Weights of a small transformer language model.
Size: 16 layers, width 512, 8 heads of 64, MLP 2048 tanh GELU, vocabulary 8192, 59.3M parameters.
Architecture: biases on query, key and value, untied embeddings.
Each number is 500 + 50 x the weight over its row's rms, rounded and kept within 0 to 999. Layers, rows and columns count from 0. Numbers have three digits each. The size before them is the row's rms in percent of the matrix's.

# layer 5 MLP down (transposed), 2048x512, rms 0.122, rows 21-46, columns 384-511
101:493478464529488561498391514460484474657550562472440459497516536454521455548498524469498461586566413553525520480503501559521446532449450464586524461403447498572495475459404478453498551536469444579477464506532553540522574558462484561511539526474509516505577514523548434524494525514429486461570416550449506509465510431517416522525445543533462594471444487524473537360563492586541515386498
091:463463456497508483517550491538460505519477429553500497552530490461437536541571455401502465491474481535620527548364436469521632538566512525582475438568509529466537435426489582522451507540508534498504490506440545547466451565454439503560515476517507502451478507555597550496445481522534446488588469428521448542382493522455526489559500462459470496508625564510513553528479514532545468539422
128:533538551571448586529466471579520532551477461477511516628513613510526402537446539581476435503496592487483445376454489454482596444529499537524388493510497435529567464482445501586461535445539399406508497543489567441504460611473496490460552575452487489521563556483461498579504539468454543445495496564497548515432532480502435540515510492504479488451503486395490479533595506516487464511471
101:432575490580511481527460518445541428526549556468473467485529508431557537372457527547575521463520522524553519502529532509505434453494518555476399509484518489519427592536454541475518538539429447478468516592449452498436504508595384424523505438573482428507519528430473501527474463410475602555517511502520458518502481549571490482463513482508479514451466426444511480475501468479525522370563
100:437532425440546425529504399430475441447445542486408424502485493471470535470474439540608479526485450555516539552449504515532410451513472477575525530461469600534568462510506598444479547478536374426494519508489424512472533438508537645513511471499483472548527463551543496476550523442448522553507529570480508498491393501455471456534440518447545553412510525561408537539548503470524482497516
099:558520556403476564511547452543399482491382506587458569525472515557380474509514483597535558501468508446494561484569535510505512423476548420535509479444491497553541465528505510458451570539481485407522529458501505576402493458401462553465567431508511474424481463502565460492447478481532490485492528517571416513572480507454512488575508482500582599584456524449517560490579364522514540468529
103:535513501502484424543497426498489402534482495562505532463462574359449557509473493530462597413524551503534534489442512464467449566446471503511488507459546526568551527488505376448446460434489432563532522436461576464536530512580556619518520519501521485526547449510527500553489547491502620412550455499421539547558530486563520513501510518514499468526511443457497490458545502464493407498445
094:498524451461466465493476498531483519511505425543520464510532499457505484437454542507550506452467504570497471474509485616469481408522554521524461555497565544479416549395509541464532507468545493502486569491496505527490518456605489494504521416504477480503412536506480483568368511591531532548447423566495524470468529561440526471480483640506541450486494573535513477565534539450424468515455
105:549392505479473493505520509469507461520624494489475433478524533499479518496470543443479552450453523480365524503451556558520490510554516526531460430479457512508500539580412594496485486511429528497463518534525495449492514539465494412605471423616471529536528552545444433533503576576499591551446500510548458590407479482446483464502486510451549498412580376464592530396491462507510500499477
102:431471489533483484488516592582513466446514439486577517496602523553483473497518598525569406453511460484553472531438515557518539499476481468474512591452557506429504579521522430570514507526550493362479529402398525441400543478410506553538501521486604436473530512577554468554500570515525490454453478463500558460515508490564540500459567443501494454525530488531574484513401426378549442449512
097:477517469476534459406548453430521475496604581458485528487500514441490511468521503508473543641461484447472531439524538524541502465490437419509501562515356603515415500427519555490492490433500440510417517527543424591461527432579604467475424468566422566547538513536419577539454446490479469568486508455496459561557466492565451459526566486545519548523472461504543547487550527492501558536514
105:521395497530527526512537547474543429490591453449460481549530482510504456414517497459446414464424550493509501510505563429587574574484539444500443555479565471561449506476399474533519429616523531511486485502551442547581398537405470485492528426486463486578550430472471603580457485602541366568597485532500497483479451509517445451550480455473495539506496495467588387482500451419481585518469
102:510523573370484503509545438585487457494496524467495496408624425531480504557566433472567505496568494423474459593521366480539525533491570536524435513456484513474472497512446488554442480443523424478593565472500550520517567493491459441536556489400521551387493487468576568406405517495540517531619491503531494413494555461529536557522518562481444496429605504554394559513495524369509535505575
114:501578528473466489478455597569514498456519561480576518505544426410447486405463482448510469467497534595464466486385506465478562515466498499425480515452531597571486394472546446503459547596499513474547510514499421447499639575540540483503509512517530525495539393501467477448528482466511483474511504470482463496501495540450538518451550543544492505487559559527471583590434459459512543470582
101:615529448407501531462509533535558529468623560484467450610474484538541682514516593608487573492526455451434505496482530513482538471555497555547458541535410485446510587513571501493499461544511542513482501528484449445509457406409492551586499503518447472501518519580501547394433471502488521434497529476461518469378570435488543554511563567460489452469483458397585414478543550520632524390429
098:505511442498519424513553466469532439528481468538471485481554470552552524498538553522485594509617502476523465483470518489534505575525508531452423415467540454503432525497493565451475480487616559575408502505464523530495536486456475456438513455423474437452607464525568502456495443508504491512520510512534506523543559561457554509502476477464479552489569529432438552438505601480527455514524
101:556472608435516422498554505560568465584377497521502494449477447456494543479607602549527540477493469606529433472435436505566523535598560466526493398512577587509590457408559485506535478602421415477472494477533617418499453553499549520477441452490610522500469472462399614558406527537552481479507494492436530475494509460575530523488423525585548496552471487512490377459533532442462415484449
090:588515509524488463515455452503446444493448442536500597404447505496492458484534441495519453490518396529469635559544570491357476490531526454491489524510582407466425470486478513592477491561526537500531496424449490547479564571501573493470620447524507515487534507491439414478442587480531577469413464425521528484490516540448497572576553516430450533405461530500478458461502523536515468522487
102:413487500471509508456500493446543485528526432473403478512559496508441514498492470524523543510577512489560486534463582521529587458517501502492556530447557484488399501475514493570508499498486527446426466477453493465553442504577511484597460475574525571596576488523501486528448461487544449520499498478459567534482465409476509421531513457535581468527521520419450598457472501552551505402479
097:547588482484365524538516510459477566537443421480464482463472558458489521516488534471431475568482485515465473515531560522538479513444543468485490483580526464495444537544511507451528500548563553449474579505502490521510505445479450500465483534490434643387583570563568445451567543512571472534517588441430505495552552574603515569559596477565531457488464468532558423456518451447365543467511
093:515533402551576525491564505506530518497429564579418484468510516529427504480503601532611557554489564431503493446522470547412502556493485533476525494525508521502455537511557549593509468567474511401418471565507505561434365495548511514551431490481529458527465473481493463507375449457534558447562591504531521542488495503528465479508431584495585485566548526525576529473534468470547443489548
099:468446580470524457508547485464544522530491482519522486538494503457491545513478514508548457536596442544470504627463485488566529512484492452534565436504536509492443562538539463490461567481518396474553522575520525538531530490518530435534443522571664464466419561505409476542521577498606499484499466561503557471588408482495582466483543499488506477473447537496401372542529517439568450536554
092:514474439556534578610603433474456541501423488609497368581485520494534523483573472581588460559539617520545534472534563488501506475399486495516499563458617523498501513560513509479498504448530517514523507438469492558513464412446516537477445520401589481487565432498476492429475489531488506472595558520420530491444498603535475500530502474392466533486527533546414450443497582478553501440504
101:433581463614469502515587573545597438546491554504467588505445463532513400435513571541481516518488529478559482549518482504481559545569478458457470510570628488485486516452389499522476537565557561564481493465604512470463464513447498537431573510568509525497530543535521499513506534510391413505556529462506513447502471424514518505459441444482530565450516468589473445483452470486528528449567
103:510391601588567528438455406456424512450532525546529509482487553453435456519599444521494516510530509513493512552578455500425466355473540530469610520514418384547578585440473450542413464516547570488481509488490494621532477422492444518481494527486492452499405506415491358480556434508492535553474562460530566511575532476513592531490603485472441532497475486523451499477525551469441504544430
110:567598504511478484517577443516546469559490456433618525601506474430446497499501501567455559474526556565525577479373476509467632480405588444487490518493545486505484509455515520553411578492497438452495532466561472615411420503457463576473562550467444496474490471447573489544478529538453503503552498482491529507451477567585575435492485397552544515538556590438450580514495543545532486525449
# layer 5 MLP up, 2048x512, rms 0.119, rows 22-46, columns 384-511
086:450534440513512502515441539431469481422528595456490584536478506514453441569504424539488417575457520482418527499485539543481429451503441482472546563460527493443471609609454485502475489502473531457508357490583433431514486527589562547481484546438486537500540492427497514531534409443506457559420499521526489498608589473468538486419515503514531511514453530449382508477524497501497540497504
113:551448500501433531437498462539475472515587462485477543527468416562603450563489512506446477483557526490469548523299478551500548501472429463530483531498512527409590466481522509528543502470661428456486573537484562420461520572564499613539542534566472525478483438442437483507496523451497546431569535526535407526461571536431368568501458539425538476507538500450489564470588473561544461542489
101:538512480657464467624442475499475524530559530422444419429480456551491484512452454565427479529462483443556612491500549508511520570483624513519571504551464478468471394525506527571569495475444450502513584481474552503451481442520587527491502453515465554519515504506503561515503532544527492480453458447485560478514421461524421580485518520558460566501515479433521622588482520481490443456476
102:572512514487613504567568554561430526518623454576433494498580449469473475546377547492528486553435584552532471465463501462504547505493569496491473484486548469575441450421484548579415432505448453516516515544431534460443500574473479438535524498513527462469517457480531500526597537506526463469564510524420440478522433495516457550532569541473465439421534502350505485524637451521485524542487
100:514620529527491439524525467468619466425476537530380423538460541532450494530544359486499487459504535468455532492531493485529481450470552412503493496493411493531631462482462515436463465537509412481487602472542479483410474442454548566505480498485580520520500537508560546538468549468614528509484512565509466474571536600541550463516594427425606500575475455498513494507545359447565515522502
102:526628499402574545462537467451499431485465553508451473462462468420471514518468532474445519510520530435459463419403439490412463516546519523480533492453474494505539565568497426580573524454522562533476479545488584439497419551514574485450486616530525504541502521579573470520556486501439550637506480494339486506484552573479520451495444494498427502470431493500544528480478458509549569594524
098:552447563491579556433404534453569584528493525474414461488521485625604510501518495510545481530489453452554571534470512482579476526464416441438530553512455524510495421535514466502503524472465528558512409456465486450568447485460455413500546576554419488482503393524513409491526537469584478445524545492504531501516494471585357478516508619516524533503417506528431637425552438479557519439465
100:472375574564531540568523628507574538568569468547543464496475486452501526454508510564467568489457490414366521541534423512484473547460461516451530476558486566361479508518416630526465401487382545591527540482551567516627514484447521490470417476491503492505511491547510552447518554525459527489415457561459419486431572592414516487540680481536526479603498480518494417539488529469471541441484
099:483482468540527482476432466551516531470544413525559580545534547506427465522584497458530461405451532523510505557482442481428542461536546514456489562537491523449535568458507509549559469547498553364494529491442503451395493494467586582494531475415506562500471494459451505602501503439544506473489499520471540544478521520643632524515445453450425461468489499546419474533442433432520471473511
096:535506390432481461453509549533550510423473449513470491478489516496500511507522496451509547444518463541458505495411524492449521541515587603427543531426604444514504427532641618536502496553531524447583467450472480382470519534540522606483458560503397518498500509493586496505562425455465500510591544446458513478476587532485503515463519474509497502480453422584555482477523552501573480487464
090:495548491520448566450533472376450462487521460505506565546496495416496541568529541509543494475482479363400494527399477461490526569480499506546512553438431477496559452513651532451492460587437482433564510548465541434553526481427472583484442367480483505436450445520557535473476567436391364538477514510417479544548565422454505531417504507531516432530447494513518376504442595497461564490479
102:555474488509517486511512421609587549517510553629402527491484464534459499503455511514559511526510454489483440470449517579507473532431468437387608465501427527470426454445499477541556550470404501537523437551567465424565475500451492450459482511495602593396556521552549563544480470533451514582593527469561418463463529494481416565554502495488470482437479506486521614514448479418530514474487
108:481575452411455475520475532571516546515454552461545502448518489493474467384547493517559527484444437573436464475465470516457448538392444547401387432508443535441391376441563438466500513525562510561409535526498475462484515528482525485534565526463502558412558445452499525607585464452508518489538498579504493518550452538517461567501541492532541427518463516467537527561510430494528460518554
100:370574461636535522516443462377406486483558421527456502560514505487470387518487527635528468542464510512588479515525438484412547515402488615564472460517474376461461524418560466494526524546531427518526381447518511521509526528572541508493427524471435523591549456456528438521516489476479440437440504504469500477567489507433465557415517475558496536446526591480544483516403529525482418498489
094:526552503556518517503435503476552541485468492474464533473510557462576470435439450563544468507459500569520512513535588516502380454499529436524555496494476498542522488544525431419516426480466489453510497535477494477506555486554520565525465587452629517516428469539541459569398444478442482447483560497456537504385587439509441480507549492514427476583459485477440405520519346468431519361481
094:423377490537496539529517524614509525469595485482521507605587538415426438539489487489461477533493559480437535513436319581483507379555593434503413561525526496456481457490441522489529624572553466407535437484497610469444617508454467510419518500433543446573589487570455598458527536407499535504407404559424496459522532560509444471468511487541479482491561553533591552410607472427551505503548
096:517409462573604430562457421510325473473464474496546525526519499597479486523521529497474547459557429459462525627588618518485463551515531443470470560473489484484491519467466523459445484437508535505446525449420480568477539502545455514435496437481521478580575446516476503376482542439533502470516484507506532494472540526504470562498540575534613588515607507471549451489483513488470436512507
092:501450464598572482549532437500468468454456494514532512468516563552590467513561481423517473454518587500433568538520493573434421536462447515514524488519480474512417498459454480522547474547494503519591597517491505479576592504509506537547569509664453449443601607506585485478589447521479554566478454579496408476517492533521512544456529422487459576422510470575556475420555483443455427585437
103:475595508470461444499526447455489568511508495460474553501428548493483490603475548511481535527542557473558473531478586568475464515466508460473509523598458495491591487556548547556486390489492543440488528506512495509561564473453486517450580481450359595468466506469599506440543477513581460515519547417493520510535493487586524540638543550458504495449472517464473371431484504443470472526570
099:442438475526453524688562427504604505489552532489605473460505501458495387457436545503561405540569476482518549489609523549420519649516508447613558404451548470490422524474514502540564543503495430417504501582501465481414458518399520511506479496412478504527504516564469496568455597454524476447522552552533546546515430493519507436453470519584495554494539555553537516542446528537499402490531
099:581551535520421515458519554493522424447538583551411524513366488539434482560534562473388428418618503465490517528493494560551447481513566527544480424540468522408505455432546444492556459437522512450443470485568482446427499484499464513519470470557599532413551559420475490375456571486531578490525510552573590512452458443623519516463499519448497517512526496523550527439480486468528500477454
098:485529398574554541459532502496499551568481495576493442420505516527392415462463505543527579494494519520507562444434467450464485489463582538468513602583431504529577440621514442502450568514549555485439513438431462422466535339481519536496507414541531511576465486404589449497502499508505498529562522546452555455430467549538444523521501523519477342585458534594486582441490566483440580626459
104:400472534534513477522517460503573445451516586469560551494478526525561489572521509508530473514491490482510509566484533547527491443469532516429449467578489545381436407479465487587519535445488537518504628517519482565458457407458472520467546411529432474517510458449585492501536558462407501477541490477662514428472550529648527603554431533519563420492478414511480535483482458491461572502541
104:522523506592454351492577522501515522442489507518501486478545465373568500611526523493459503460491540501482499476528473542366505518492463549484431516494536539540425422562612431439539511465535507522492546450536418479513564446409487427526513444428557479582483464526494493518529480535593517394549547438572437479502473503447502509555532399509477459420572482446457511478529440563484543535470
097:438501585547435589561478569507466369426503427544354446446509575456487519476485496517462438524458452412516511537495526501506508486566538517544471475467456520455569466566543540508601500399454523491591503528500506427495513479538527460415426460491602624524524617514452580475438514457510459509460498549472581570495536414491500554478459539447496528454476498528516451513494505419521500506484